Each number is 128 + 24 x the weight over its row's rms, rounded and kept within 0 to 255. Layers, rows and columns count from 0. Numbers have three digits each. The size before them is the row's rms in percent of the matrix's.

# layer 9 MLP down (transposed), 1024x256, rms 0.18, rows 342-396, columns 0-127
100:139078155133140124150135117122125095182130098134146113140149163152103132154078116125131107164128118127129125175112129127143134119159148124153138096126098129084077118146132107111175130095110089107104157112113167097080100129110145126146118106148160119077089112130157107112127109092115117147125130118122123146139131156153116127079161106104104140104150095118135130117102094121167145110142
100:104115152128167152124110130176179111102109125125171101109116198110169127143138153123120119129138066119139104174123146118150130128088139134161151151169112085148129112114131183087063108129082114155126133113099119126149152107128122100141157126117159129138142121122090118152099124162142140118137153172122099115096144116096112118113100123101142085123123109120174160169151139108052112104133
096:111108082156144101123123128113151140126138103131124157124071108121129095157162103111191158108046171116102147103093124155178146097139115110115139141097133142130112130131135165164093129138129115143161077130144139159128124146138102091119109134084110077130130086091102128101129184082134123159189145128115113062098157134181135106127116136106117090114135110109105138124125127138107147150134
095:124166132105142153129156127116117103112139133135138144169147121114146126128132152108082135116161129179148126142098098093126105140103110140113137118169101128076128157151142149110115143110088148149120128108098145146131114138159087175111094142094141135138146133141094160099120104110088116116157177106146123128087098110117179147128186154100156088151171131134094149149107090120151116119121
101:093076176106128160143104144121179143072118158147152110157170084137166154155162148100124085122145134153113159138160148158132113130127113157129082120079125138129111136143139120122142132110163192103112125077140124108166130146105140093159122136064080109131120153117142136152098116152134112136123127132118156107135101093128095141104111130084158098089081141129125120137131127141128128097120
106:113123119087128118083106184140123122109126114135150136145090116145127146127124130126149156155141158151113141132151135173099105099143119130113114112130108111163155113118105100116133125097103123134130099134157131154115133129115078128169124129133145094174104163159095136157149135129126091105148113093156134119158114165094099091116145151159120083140092116134106158129108161105158119130090
102:103141156177106170087105131106107119122117151094123112143163090125132093146130157111095097123137145115129100111122108107092120170113102115147141124144142152118119117129112133117155113121119156161110159152142110108087138098092153126109123158121158164140171142091131114161109089186110141104102134100146132081167154147136107156117135120142103124142093126125120146154141137089138147184146
095:121131128134145146165132111103127174113103111081157136084145155104123155159150099119113158141147127110107132150126131152144095140108109135081096155091143096145133094123127122155156175151151128142154148148127037160125107160103143140131104145134154151115119124148139090112123110144117140148167078096122108089135130146142138155136135139144141125170149131132165150086125094137088164095154
101:126142091175069100124145145122120108130088114116102133133135123163113079096117139144153128133135159119084142117104136099121124160130124114127119136161129193107132098082108099128145124128115173086138100138129112132142141147130180130111125122111170152147137133128102113179133146173144108129151112171094100104178140130165109117126147136132103112108132136118094153136150134118140122117084
107:109122106136140130145099161097146112106105154138139098109137088139124123125103120126160093136116094112159186146068117150200077096113063115166116136129130085123129141123116107106122188138136097072138112109127124128101140127103137104132147134143155114134154145142149095131121141146137122097126125099125108145129147126138094143108114102171100122169088162128127125142165121136109091169122
103:074120118154136159140151140079147116097149166129123133105175211127150127110100122100142147115120062158103113180150155106152131149097114179136088120137164120136115108090108105154145151147115131129146115174059128121123107132124137091118130109102115141093109143154078080141137118120151118122149131125150081147133146121140189158118097125120157149119144143159118133136110099148102107157110
110:124168106138127135144111152139163174109125109169073112133137092130102128140119119096122104094128111096099092152087135170111086128181118149125126158109138085111125108134097124114116129137112184075112170128119104110082109131097161146118129081135089071141154130146116108134112114145135126157160083113136160125195148117148132101095127124112133168109114102146139122117107132145128154144128
094:108121119107109148143147108126103142126154161125097110150100141130098169121105173089151151110158141174137126140108145184114162119121123162122143119173134132118167085177103120168112077164135121133130107095110137150073135098131102139115115120104086162111144154140119105128160131102159116125128152138117136116117166120146166126090077154097118122102131123170105125128129092103138115163140
095:091141120101094123128122130107149129146132123128156150144184189157122102132147164130138157090102112086161121152118179156116118163167102117152168136112145165144089135146201112131121129154113138115099144115142102109149136151126121133116141087135144156095163133126112074125135159113107148102126169156110137159159149109082095121117156123160094138090108130089108095178103089141154117116144
106:160106138122124118121093132079093099119128114142080188103162151099139117125138111097155112086102152104109082130113143113116098144156113118113150143159110147114117116133123078151105168131132146084145171154136162091178131129101121089119123149122123114129111164079098165133124168111105103154123101164133133151089084118123126127110138121140124143088112154131158130145104135122143108114121
110:109136161137152153120120146144161150138139119164103143166105124169124143122121101112148129100125110124098110179108098116090162154121119150164149123127123115107150136166138124116146117127164139141110050115167158136096159140136163132194081137106149110137129122130134092101139164125109092162123099161122103148152133113144106121136099150137124100133152126174107122169166134140125172117114
100:111112136137098133128097143093107125095084077149131124144128112086081065134147153136101095116130100128131119149118119153171118111150097132133132119160139103121141111106098112103122132136130174153136125150137142176157146174151119090112103115072182121152123131129158103127082147115128105153109120165111109131152111136137149121101129141137067105085120093146151132112138144096125106150143
103:112135110148125170124135139124148121104109118099108160131116112102148101151142134157175138140109134064101125147134127138134073119106152113150108095075101081168131135114149145105162111130137151165145136129145182144120132118129134111124132112162125138114143102150100140159120162156099154103117140121142161142131082145138156139142173170116127146118137104140122121100099123137109135131137
103:101127191129146137121157176090114123134109115079114165144126100147126136181143126117143098146130141113154168073119139113079120109151134106111141113141106101100104154142108093121108093101103077124123071171031143129111127110120139136151105163084160112132096162146149110135134125118137132115117116155077123158139142127125075110137125111105110106095135151136114138097144094139098122127100
104:160103150163111122134150074099162141136133142137143121158096146148133146064119095135128159119124166143112120122118121113153149117117121156142133133157124145144098112086131089125110107091126124112141128118122131108129107082088125112106130108126112120126180127182161155110132125163075111146150143141111084139120094178136099084141129182124119151146091113134121159162118148148157117159116
090:150122135169141185115139118133145108154078114091177112084101064176125142133140132116134138132120100156123109137136153182111141148129092106107170098143159103145146108114090120120113141171110125143102146172127131095121143154131098114128116155131123139157109109098160110116103146100103121154131166154089106143100158147104119132154136125139100120126152140140137128138161083130120143102103
097:111116095094082099106111109092108129142113105109099111098109138153134166120096077101117147130082114139114127095103117188097115110108141140139152186155105113144117126158170141114141123140133175177165140096142121125131145114140085113135131117112095142111158120126121127105128122123144128120149162123114109142131123168127116150116097123146160158124069113111037143086152136133129117130146
101:150125080103099092142101130092117170114093138101137127142154123116145115185110107115130077195189108153167156136152155101121170129128114079163158101135108103136091140145110144117122092126142155106123127143131145082096169155100167099124143100153135126121122102158122166122122157170148149114139096152076111150105128134144147154126147123114168077133143124159130138125077119107108133142140
081:098092177097085121134115158110155137105115111078099132178106119118134140161139157128118121119140078153123086164114105085109176123131078129112119142110115112137144143132109123141114096088114126132094143149122112151086095127127147106119157097117127112148119104142120133159109112126123098153125143128111110123103140128164147157109122093116115145132154115117138132155103089124158153168099
103:140081114113113134077129144092092169143089125124144136095131120135085137109124125129141105108145102106110135139134133132117131123110134151136130108131102125136101155134107167130112146071125147151135083157109124129105119154123085159103196146130154105136097134149086136197116142137141161104165102086128102089124066135129126129155141139092179137103115164101159125162052183116145178175169
102:128123142097126140125115136121128129141143144121142145149148169125106143126111144108177112111119129080125115090113114109118160131155112122122097128108121159140106128122120126100123133133112133102123148086143105164155125125113096133166138097124123116153162107086076118174112123147122121118145156110143133117140094138098149148154166121094112116160134164131131113112111103144149130148099
091:153100157114132107164162154110081088088105113147140116134145123123150158121120084176154095119089095070123114137125121110120131116134152147083103146126164117125117123114154063127096126108126113136165084155131152143150099145106120131126101098074128129105133098128136093142149104097138109145135131154156107145135115091102144142123097083113144112123188126121127144143112103112138104164124
091:122094159144151164136118130112142115112127119105089110138132144166104112120107131138114110129103107175129118171149132126074148091080155168149144108128135161120116159137115150137122107103154142115119145148094109129149128133148119122159178126180120148134132100144153108113162149133154142140134092091165124154109131122138144122118125137112112173087128174081146118109139146173124162145109
099:153129106158125110135105102143164122136147102116100098106120157141104080126128172099168109149119113097152123116157101120149123117169142103136126175113156130159132108151139107092122133142099098150127128084100153124144144139106128136106146114114111113105084142106143127116143118104115125121135149132128157133114079116129124139134175155137132160146155163142084121147111131123134137132117
106:117118156138139095131119167118108122120099072151116146097091107181099153122126134083148129115149099103160104096110106176141129136107149109093126100141088093148140135132131152121135081123126153144114111157119090151140110139156159097139126079179150141153078139143105120101125129118168104122151153139115159129133120121077131124116107154145115180066077094087140137162095078164105130163136
093:073128123148108156127139121145128116111099100122106167165171140109116176090138104135162105107142166123133106149145111090136136093118111170143146132127109146115106123124143141128148170170138099079113126173113123109129168097085131127118106149131135168132148144112127148146095137118110100141127147104151128125130099103121184134099124096145083113098127094093154139125142175145120194103090
104:111131122137191168132133128180119132098122132092139126103099103183148092128101097097095140156144136124143150117139156149137163099162120136147120128124051098154113166145117126121139106160120149136142151137149125153158141134136111116146109130142150106105090129144112131129106148130129122106107107114100146152159095129164113131158133125167095102147110104122130148089119104124082087148134
094:119097077159135112113148129133139132166119117094163134148156165086082096128124094150123134105126130126142134136084107153126157114112102167136156119135127153125112173125102113167106102084107112125084128124087123115104119139113138082117118148089116136180129138140093093158170133143141131152101154099102185143119109158166155107106115133128106109098120158127134097089145108115119106072132
097:088139143111185158100137144128111147185183149105140138147104162102167132127096098205131113132142116153138141161106125133169102105096154139158108113149159173109116138094138107092113121114162120125110109149105124146125092093152125141126165136078114141152122112091169102101106101142129138080167121121108111122169114110116109151095100130151129117140154137100141161130095128147159148160123
095:139096087144148134140140128123148149145133108132140163128137161143134115138098163175116139137144105137103126071136139121099159156092115112122128115143123117175167085112137107110110120091119193141117147102145209097134126108100113151127120115124143058121107156127147111145138094201124161109122114146151113124139159113153157113103115134142160123142099111120122124127104133184138146132096
099:138161122094178172158182132105155143109106114166127094116142131107124188188141108105154102138100118110119107120128155142124112137132105129116126133154131176172132147139116113109113160167128101112163136117097133133128131107119115143098125125130112128120131112129158141111095148137089085106140116134100117128144095141100157103140132192110135136122118164194101125133096124108133172144129
095:115091150183081109119141103123155091081130130154100068130154132093120128122122114141158145108100173128100120130133101108104160108123128147121141085141119120092149136120119129136111119116111132106069125160121098130112121121126134136111136121127180149077128131127191075150110131094096109117111096101145111104094125138165112085106141080100118123140123144128137130138108128134137101147080
108:128109145138153137131151151134131139106168129157105116159088143130093130114120091167114183128127133136121107159140135175094131131142124139153114079120157173108132151096134107137097098148158099137150136167169103126097117114117119193150122160080079146086121073146075116136108081129099126144153141109136126126183115171136163118113087124161128141098140138099123126072114113111132096164106
096:106110142128140145174107104147144084135133135129146123134143117107123132148070132171149149139192143139096122121115106148126145095103104099126133091091094157126152128171099121102088121131105155115147141104171130109139138177138148147148137094132132121089117180135099089080105102150084127130116124101087137121128148167136121115106115122118157140137129133100126086126121096101108146143133
100:102153124155129105137144109162128143181131130099118140162137162145156108153159157128137095103120102139177072122179103155117163129142146146122136092132106116129084115134162136120137111110119124144147124134097114190107130094118129160094108127141102103131134112162101175156145124151118132106106084123118092166138154121146113163169125119134123092119189127114090133117140151095125149102151
101:124107151135136148121105061143135160139161121175178158110088142111159159123188132128112132121151112149157145103095115131137129117107158137149098165098099141122131073143114127138129108124163124119141123103127110153119096127098119140098133155096116192152165121161090113153126156118114120121147130100110172144111138143127081100155130113134098113197150134143084180139126140150122128149126
108:161110124098146168119191097125101124135132108155153106095156189132141086111121148135101149133093108127115123105103127117135082076117129124131112116135141148144111096130141148119120132074157140118118171076141158143140160128079115106158149134138152127146142143099133091137110166144142120133101120110147105123148099129169147158114075122123127113128178139133199115159129091113097133119116
095:097156059114080130135185166153129070171131092072123092125141075110140089119110170124134120117162122129100171142135134147138150145117122126127124080132096156111137138128155124143132132145161090082131100142122093120173128122164142092116113116115124082145100121094106162134100115106166148091122137110160118111111128127128140101091129130139077119184147155122137133110115135155126116145088
111:131114148124132166130154109119111151122144085146124106103162116137140132131152116110143166121132123111135154087120135139106088102118151097129126102149128156132114135107091166085131150110091139122112112084097085090128119136128133114104122085092151137146094100093129091160112144084126113100086108118132096120180081129125115135143155153094156127099127160092150110151131087069128118141139
096:114143115146123138119165100155107123136130128133108110099152109104139121117139151088100058135105183089142169136135133147141103145123127153176126123136138116144098141143128100105142107109099134094121114118141139119114145133099072093159129111121121092136143133079141081136092147116146110148096106148152088146150110160102131130141148142150177078154098140114114148141124090123149146131114
093:114114146083084136144176128143144119124130135162143112077152137110146139125113096160126102085110110120094128112135145105160138128152070116145105123135150133137131110085138118100138131122067073120111169110069156100185116121104145128142130172144151148117134141159147149114116127123148156144130118106161094110123151110173117137123124136152139123149146151105126080160123102150102132091116
095:105146119081106123143134118072106117135125111108107091106081184174132119124134128191177118133119099123143109120114115149145161136101151140159108131160128115144153127158118151113118098114106115172184108098144138148108135117081079105136116151118144107103138101161141136119100118122084110167098104155121125132113142136134155104160129117095163145135080145112110135095108124143187139111165
107:104143143132154145119108127117120129121140128121092164151146149096132141119138116127151131132124125074088103126136178178124182119118138124156141145128111135171149144136121087141094161120111139162129096163123144131182171100120115125103160110114138107135162149165120204062151118153113123135127137125098127107176129151114089123158114117161118114190112106151151105147108162136159163122118
105:119136139143114132124138138120114182145142123130123136109112105107152138123134160096168148140116139126137160147100152133165169133136156116141113181180101104134154161110125168123143141156139159157169120084113119162144102124173115107110121125174142080127129169165109124118137119113132145112144104085133103118106174151121080154173120147116152088154105097143123163116112144172138113173105
119:174121139174145136134134127131098122118135161167121136120090135092115112151141135126145120137098119122127181169158166126141184147117065126132147137149051116097162126112177133135156087142116096093130120155138146100114172163156143137085110114093107141155118102133124147114133114087103103103136114103172100085133100135127156084135088118132141092120171085140140138085124101110149095109111
092:142114135149155127136127133144162106139128176117125157129125104095150098144138126099152154146130170098132093140144138138119112116126095137124147068179122129169081090098124119142159160150159122122147121131135124143153142091113168136106124106118100101124084100147065132149121125086118180090120080137098115123124154131140148117123140143115136068146128129176132133158166136150139109097117
098:150084138152088107115092138166104157129112173141154097097124137118136114135078094129120113133109115152122140108109136139124072152118153091113109109150095184132136114101143170142125084102086118122124105113126099189119145118123132162136112121155116132120128155120135083132157169092109110109108121142074136132132163129113135162110137123145147148132129119146124123141128144108080163203105
107:124158106141126159109113138105123117035125109102118131129138115102154156131108072125131124141134120130121142164165121109096152129130113114154096111151092112168146140095088146098143146148142189132156160136150171135160161111132158157126125106123156128113110159099131120109120083138110151133110127113108149129124136140167106106107144091097117122152162103145160138092131139146156156112093
100:110134099111117129115173144141086124137132139146114133123161147116176105123089126148100146086160141124115144126131114096089148098116144125171127121100115138161170145131125098142164138152111112170093127122149113119125108103124118125112123104112125111083075120127073141107136102147137123115100183147137081100136150134100141083097122160103151108116154069109108157099119128099116136139158
107:165088101143199146145128123164122145128128135137155143099169165110136125133099129181114100131130125095114113160132132160147118106160133127129107112140110172141094156143081151084123117135139141094141157143125161124113146155135111173109147142124107100143132124112137122157134147080104156097130162106096159160115123147116147123147158119160119140145104128111179124118091106136125106168124
# layer 9 MLP up, 1024x256, rms 0.174, rows 343-396, columns 0-127
094:125169175122153125100149107105085140102161121150102125156169149173128163114128096114121115105132154128157187107126146149119096157132102144150139113132137110114138146123092119143134122111176129134100105121125136148104106184098135127108118106124128132101083109141151132132137082110151077141134167107160097114116145177123115134128147089094094124104151126162128094123115085189165130154107
097:142156126169147116141099110142134140146131054094150163149167136143113103172115159118159132125106144132111164091155109159109132138151194093115120147135146122094153134131161148147107112135119126124100109079086157111133187115144100126090138138148129130146103152113151103086148144113096158061188138121128155123151111096138108165133083098146153103138131133173157147129127130153149133162139
099:138152141126151119160125138135090160163148097136086099135125148091127137166104080162125145121146141134113128135153176114138140149109119137162112089094146134144154148138134150129151161124168103138113171143168130100138112126142149072091154164162129108162145115084170087120110116188141161172105085122078148105136137138105153172090119148100111136107157071112119130159155171125135110139163
096:146149118159110116084148083108157112209093103128105080127120113097129094089120120156126135152090141100146147149108119114129164159108074149108125122135118150133164104143169148150155095152098111131141133139124135119139090072166173137113152099178170135129139138149164143131157108119146142136158136158120127107153169159135150097117110130122140142128125128099153133183129171120134092120123
100:147113109110110121185136137134117143118096091096133097134113178092111156117115090115136133131118140145121142154161127150144148133149109129094121112163113088137123137120098155130144138109116137143149099100123145113143095113128112137163109172166173134145133145148116143142130147141148104118103090166088134153188161157121120107071158160134099094126142182116106109149107105127149142130136
092:133159136141161137111132146137112136148143109163105105162100178128091109106172114157133139102119168145161106138115129111122110115118138158129098121139123153109118102087100125076147124130130128120084147117123109148132103115118144097061129128107165097155148129139144111118106124120072131126106186166170147095141144129143132090076131095146147168115100122097140134097121102150130095105129
097:145115134099140150121114117138150078140100163116125128142098119118121135118152113109091077177112153119128129093111161090134116164087113137134105104157098110141142148098111140089134133096117131126125131106115145132136151133130124139152155116143143170148153112166138121119155111116144084119074129123146122186150137155151120132140097111109149120129114156089144125161123112162095149131140
097:135142144168160124123141122156142135124132152124129153144127155107075111131113127095133132093122139096167115108155120181085139116180111132155062144124141116095091124121103131160155143131124111176152136183127136128121140138134124121132099106109094136137129141149128098087117104120136157136130148114128131135101098127131145140113116113106184118137118145156124159144093126113133133153146
104:118189103116134132074100129098121110148127138145106110137110129101118090167190107141148126116145121115112139179119108138132093115148126151115176195100134116123106098142153134160131131137147137124129155093142119124114113126118143127131146101173152136136122144100146145143086141151159132157179141100105116122137114101115068103094127116192144133146156167125136095147138155113121116162176
104:138146145146171096124146175107142150186103106124114097145087079104109121134085131129142132118134127167125149125148149128102075146141115154128130109095100164155126113130148149142127120164098166140147168113093135163151103134123169157100161139163142135141121131145130167174132129140114137123082102157108144113149143101103096152138122119101116047064109134090101127123162141120126119108078
101:126146150134122103122126075128104143106111102098136111120107152130116114151107097145106163168117120141137138115110156114113125131122117109098117135126144140127150111095138171125091196117137150107122118180123153084085118127144115156142151151141161116097148127139086090100145117126164103132094092084162148198142160104110091108101089122142118137098129103109068162124134119111138129118142
105:154157111158147117122135125141132135167142100137158113150114151142164114170106119150111143122089174117137150139132148125101150152129108114120137164103073108115132134170154149170141120140097122118140142128172134136145069118137160127158146138134124098116131168070119109132119143099123139133113135153110081119111149107148118114120118109140121118151135113105152154149099103151103116115095
105:123092133124108123140074157072144125112159140155110128108111129103109138140046123093151088121116168165150106120150125125159107178139157156142103140123115070158097120129147106142102127147124090149109073133108160140136159114156095130135111116092098161114103174169167110130148121181091114150150109115161100129087132145108126097149159130155159165135136145119112141088114120133095103110117
103:126131102138121127098121142119114184127120120117136141113110144109115177107168116137097110132115124158133154098133131128109144118144098122146172128153132125113157116103174114135104165111133119154130128091120126115115113170163139139132132124111106144160145179094143113130129175136189177122080090099114122130123122112123103113142089152146135145156126149108160103131158125131126105095145
106:066085113136160103125096146124124137099104157143133145114134123179144116119121138105122137144083126104164149103099130167089170161131138094142102096122132142149066147136149123109138105132134105153108121115151072148140119129177123128147126106145152108121097099091150114107128130116107132150135144063087111117208121136133128134181098119133083135148098135133124108136109100131157102094160
098:146109138150163143104151136128148143124108139135113146167084103149149083153126102122153142124067125157136099131135112121131112080144123171140147135136148112180161147143130062132125175123109111096136110136115152137134127109121136154115121108114102117091107133119102171122123126152121148134094158168122117102140176138083063131095121100093138114158129122130127119125172115111126153089130
103:121131151154124100107152118104090122135071100120161117130144140106116120125124115190119130094157163160079118160079140107080141113108155085070113140112154146132090076119114099160131142128150143092113131122150130136145133116150104127157125096186126144113101147105122131133143084154163123169153170147133123122115140091087125125139126112158145138094123153090084120095129125134175128125123
106:135105139161117142066144096128091113142130103120125135128143103101137163147136098130101131135134130103087144110139127149154146116154157119159159150128146138131167114125142140137168127114090157138095143120152107110136142087130108095123144161126122136147163140152123134110057099133089093171122098115103148105169122129103137080097154139130131157090100096094156137127177174134174123128135
098:112127124184141139129117159122137100131115150115160139108156096086152169114109126149094172112110113172119093139150127108089121124113157156147154097144104125141128155089179128111144096159122146110138119120135168147067101150143119130169157118125100141108130176141116147126129095151121122074114132143141109124093138146133121107166113156156127131144175096162120082102139130085129081132114
092:105127151130146080133151129176140101121158097141156130109062142117164134142141151121098121152077066100173140109123162109134173152129106133087124134144125159167124146108148124186148130130067173118176142110163125114128103146105141113152120132128142120099117153122188106129125107101103130106086126089141156151145113143166126129139121152105116099179100167120139115109108163109152157098170
101:108124124110117119160125100147166120132130140127121183132122137126116141147124140141112158154137140144140087136127128123115075087108127128140183181101169157139129112137149098123080135104121158154156125123105127147083135190136121151159125138148096117139096095127143089097120146112096152123134138149106129051094191154101123161114154181151143102127163134084135097152121131112144142113103
103:142132123146130108128152123145191167121155132106117095126085124154121118109121159125112110095129148159128134126114149111156122107153114167113075140137165113143126136116155144094144115045148082143148124143148156118111120104141120105153151141128161133139146136093167145099143047104134104132098135119153084128103111145150124120170146106107129121112146131120139165156101132158104124107145
100:110151118137125130151122119094161146132138126120123127071164122145101122092117137157164157147072131171142149121114140138095085142132176130171135134093095145137157095151128112078158162157164168131101153140117117152120187140117118094141074149116152130105163143076127140102110123157098132137079126113126153122123117135135142117097104137156180122150115094105147124095154143123107098086145
100:085152097140132161116107109173105107118191135108126129113087139136124145149108113164121134114138140139171098130119140126107090128131083152148179130116119100092144099154157099093161121143104141145168181100115139148183108100144127153120107126139143142156122163119151110115128101145124105108095143114115125163152138168163129132168126108173141166133117117129124138142132143115151143137164
099:128140130111132120084147129128149133160140148173126132109137135090077147132138144080178151106092133119131088111104110148142145145082123104164135154142132087143088103136181144093113096111078135164096140152101123205127123141122060148143132140137130124115126126121119104143072108101139114153093108098102133182087145117143130122108151130103119139119140103132095134127153148124121161097130
091:079141126175118118102124123120148142147097115147145156139139107114149126081126124116120144138135090114119138113146133097150076111137137137108139124110150137119112126107123160159164120130117150140178145139095098127118164072175126135118101118114129104081119146162148117144151126150130132113104081116128099106147180132110113096134165122096085149124097163162125135143110067141122119115169
100:135141114105132151136151188101145124148121075121119071173140133169113122143159146149124122108095143140108114099135132143117180146053115114103139153122102124132170141145137122078161105133089128095142095132122136181162164158181129141147111103132078108135091163144130107132123104158109106179136116126114124113115133152148137116169118126153078175185116169137125083112131163120141121125145
096:118134125127156166136162152108148199156134135127132139169119114077163169124148127103100152110107166126083151127128147095136151136097116137132121127136150118098148151082119142128110130101143166116114156094090103088098118116151120152106119139178147141179202125162104140159097113126096145147124114173131166134125142131173148113160144119130145092099113087098122137119131143152114126137138
099:141107139137112106080127096155144115092117127086100125130133113175111155162150124142145113143133116094106149143117114114080134137127135164118139139138082115134100096117128119150134124126086160093118106141114092196138102108124145130148167089110099131182126144169135173082106118130177135142098129168120122117144123161108124160105145151067101151136115108095123129138137201147116156139102
103:086132118103126082174136147104125118190114113131150094128134137110164110113085153135157150120127131105115162110166099118116110146163121121146178129129184157138165096121129141169139112111121134157087164101123140123126124104099102108112145151123141110129161162135131131161101140130164132109156116163168147124078176131138141099088100141137101114112151137130134096104114120160133127096151
095:103122112097146136104185120143150144093154141119099109137103145128128146150093126117116095104103123094095144130145144158126127160133095131138111146109107139093165098134150141141154129139145117089154123082136130115107146149122166116153091091167153142133106162158108157083111168121134121130132145156168149148125113164131108103153162135100157124138098120121115136115128111122144112106133
094:113159128088074172144166113155161099128092150101125153094117124162115096091116130137136130137124101160129135101149175106105113110179133103140109154139108108142101133105153127103114142142118139095128157098131102107138108184168134134125131079095089081118106156144154113174111105131131101104131087135072132106135111107112124159141132120144147140149128122160160107112144135164065110119108
096:134125133187081150115141117116126113113134147123188145183112107153146143138178103121116120138104129122127136147115111156124087088142113169145150179148106121138173148137150195113135144150085140127178120093124129125126102136159148112117132093148148109123186106129101132137102134094083152140096092117111158141112138144099113138121100120134064097135134132154169152116132099126149160117130
100:153158139117140115121163108107101148161126107124149147090101108128149128117171157134155108117128158104117139141093115133127132119136184116122162092099140079122128121175092179138141148147106124125135123105160113122145146060152097135121101181129088134154179102081095125171104091089151122151147155145142086120083128132089142142142160155136123141124121142120138131133145127133114133115151
095:106123095104063127081114185123107144133156115115129154125145110110148072138167169122111140139111133141134147105126130141142146132123181106144165065133183116140127121153140110153076103092142102080109153153137166080154148122115099123147077176112094154134119109120091137114105100120142128108181115130145146134119100142148101128123106092116130124109110139122152126146106102165158131113127
103:102137111123122112111140074107168130091091120092098110174138146089128171144100127095136140100165110133148151119124108127134151145165093104159118155126101073116119118088155149167124135131148101171161150133163152128138107122139112120130140093135127102125129147151108142167187148130110178128111113126082125081142158150113150124091157145161126150100142103133163101132153146110080134140145
098:139089077145178130118162139131133180117158129131164101120144114114096112104090138132143148077121130103115086126155122124153109132150110141189093155111108074143140097098093124098137180141128134100153098122087150124098165128156154146148124147181134124127117166123134132116143136159094142098137137150131128102094147129111134147150121153103096150137130087078126103148078106094134145149097
099:119125072114150115092144114119129113107095113099156170112120127149125141144153117130150134131113136149139118140101147144152112142159126134116068122105130102131086113116164144143127144121107169117121121136133152123103095095129139136120152124144187107115128131140105191149113098078124125130117106159089102123156143125140112086126176154147133144138118129160141171158124156160098167100129
101:124107118131150136112111144112170127119087081111132159122115120117118128149112113117137157186113098111116175125129146156180184133130122126128141085144135136106138156161121138124141186134141103106129132104125104175173147088149144106119122120171119142102120062154111135154140134129112173137132151151103138104114121136125141196115138117133132142125163151158100143114094152139116142093116
102:118133120112103144122157186143117122169141114064110116079153144133139171129102158146155133146100142152112138103137112153133095142163133097114107143123140142109132114153110145086110101129141113125148136149094133120123097141137098090137089115119137123098093120125144131100120147144151132137152134121115111126092164068101154113105122182145088181112137171142173092163131092157123159177112
110:086119135110158141163136103164163094092129148128103132130119121106137128098158102125126117158096142119146107099123111127112159149126114132146165132118194136126129130117107118136161115163122162129133124142121158112122146107087109127105151150145123138152140115124126151179129131100169140124122120131115170125117114129125071142156120171155107136130131116198158126089097126111136161134120
100:132145107129104139144141096132131123159150115150150158131115142109170145111074138116121134174134147120157134081165138129099092118140155164164126136140098135107072123119137112161124164111140170101110160113173108111103137132147098123185144151075138105125134116143123141126134125137118153111124197140145153175101142108148151084105137146130091141107139107127108117089127110121126145093155
102:107144126107122145157122150123124132148125116121117140126151129147136128118109128147132160152093068091117065162120190119107096101165159117104096149185135103121140105118177147159157144133087152163100100125106135085080137134137137062106135125132176140174126075134153128111133130121074138096084116161113076125114119110135136139113140117114137171130111130098133097131148123129107115160132
095:142115139127164085129113091117083115141069153161142122109108126114119152111107150162156141119155117119141143143135130095106148129120124102078094151156094127109113108109100143115127158147102120143116146089114177144093138081160109161126101154116102077108138133092098115127151106110121131126103113095116168115067116152133130135174117128123081179179138095120097092129142120090157107110176
098:091143107122102118093128127133142094122147096062106149116074102149104134157134151101114124108123126113117119102108143165137146086112170125124098125150168105133140137108111124121118169131109138108145123154186127142134134127130152128130113126116101092121185076112099124125135174147091081111120133141139104126160089146156121141104096139080144075168100132141104107078150167122152177137140
096:114103135199174090155093104108103136095104111092147136117135116132120117144095156100106159190103130177125106116147165162132113128118095166114094129087118133123117090107137122127114149147111144141142161101138155153094123109110147134114182140117154119081110142156131148147112175161140160160121151110154117148146154080171108121140109131158109188108121108191108119119113131097133094110072
102:134090141118150124119137150122132143092153141142125111147138153145137083070110108056141108163136121132158115120128162101125117140107172136125121179130100127106126166159136136119158132076138155137107085153182113168137119121129151121122158096108064089149111157151138133107098152101141144133136142104163100129095159134131143153143068085115140173145137152129114135171128101130138160104154
107:135129095151149131137148176117109104130113110135100151127116145116100097134143096117134113097132109105125152119123084108143133144174119151105111142153154088110099070138151119129122101114100138141083167133143097135148168102096127139110152143115132133110126102118143150155095126083150103157119104113108121142179138143135156138144129122137099134168178118136172124132147124079139116087146
108:128148125143116114167136147102104144179127130146129098101089087108138145122078155149130136129127112126178068116143136154090117144168132107096131116142175127125131121100110141108082116151108149123160138122139150168112131185145097130139120134135141087134143143145120106088095138157161177111110166099118046095152114154131160117156151139126112157121130124148127089115149138131104160131116
101:158146128159125127133102111111137100157114095133120145140095144071059145138151111146134119157109085156094125125118137172086147105147136115175114148139145152132140050111123116168143067180122114125170144114152116166113156115158100143118104151145128138159144098157117171110129103107147139109127100147142107095111143109149131116130126137102111123136142109109139160127140137156111133081109
099:130121149147104151114116100088107155138138081141101125116162122110123119120144154136138096179133088106137125123147160138129142085099148148123133135096143123101141117141119129150108160153188125136113113101138104147142155145103127128119152124115171087142118143111183112137164077101161123128157177114130136127188136160128103138127117080133129097141092163132073163090111140139110158127145
103:122127133122146127154110158163102162132135131102153114147120119119109093139164184110101099115117104098130086109174169129117115122111120131140142161159095155165145192130144136171125118135120104133119125108130143138120116130117115133088131129111152104121110132090137127140141170148108108143123132154130090126162113169132150131137149113116112137095103060167085142130098147110134124133096
099:123122160113113106148082128163156141124097114141138083099126103114148092116110141122109110117116178139132109100118131105188118146135113111138106149149129124138133114144115148164135100122100160119103163108113141101132101168132149149109078103140159136123129102109110135152092135144140119143140116102119136143157113099153148155093072089130135112100127105131170110125164139138148146144144
105:140151126099117149138110124172135082141098096118176112095072107084139158136128108117154148146127137160137140119155130135120117130143153140156075128110104159126123121143156133177153137103131122160101121154165107140138123086115120133103102105152098118106090115124121152122138167125144143124151153125154136123134092169123100140148112072152140147149165128130149144105114160071120088123136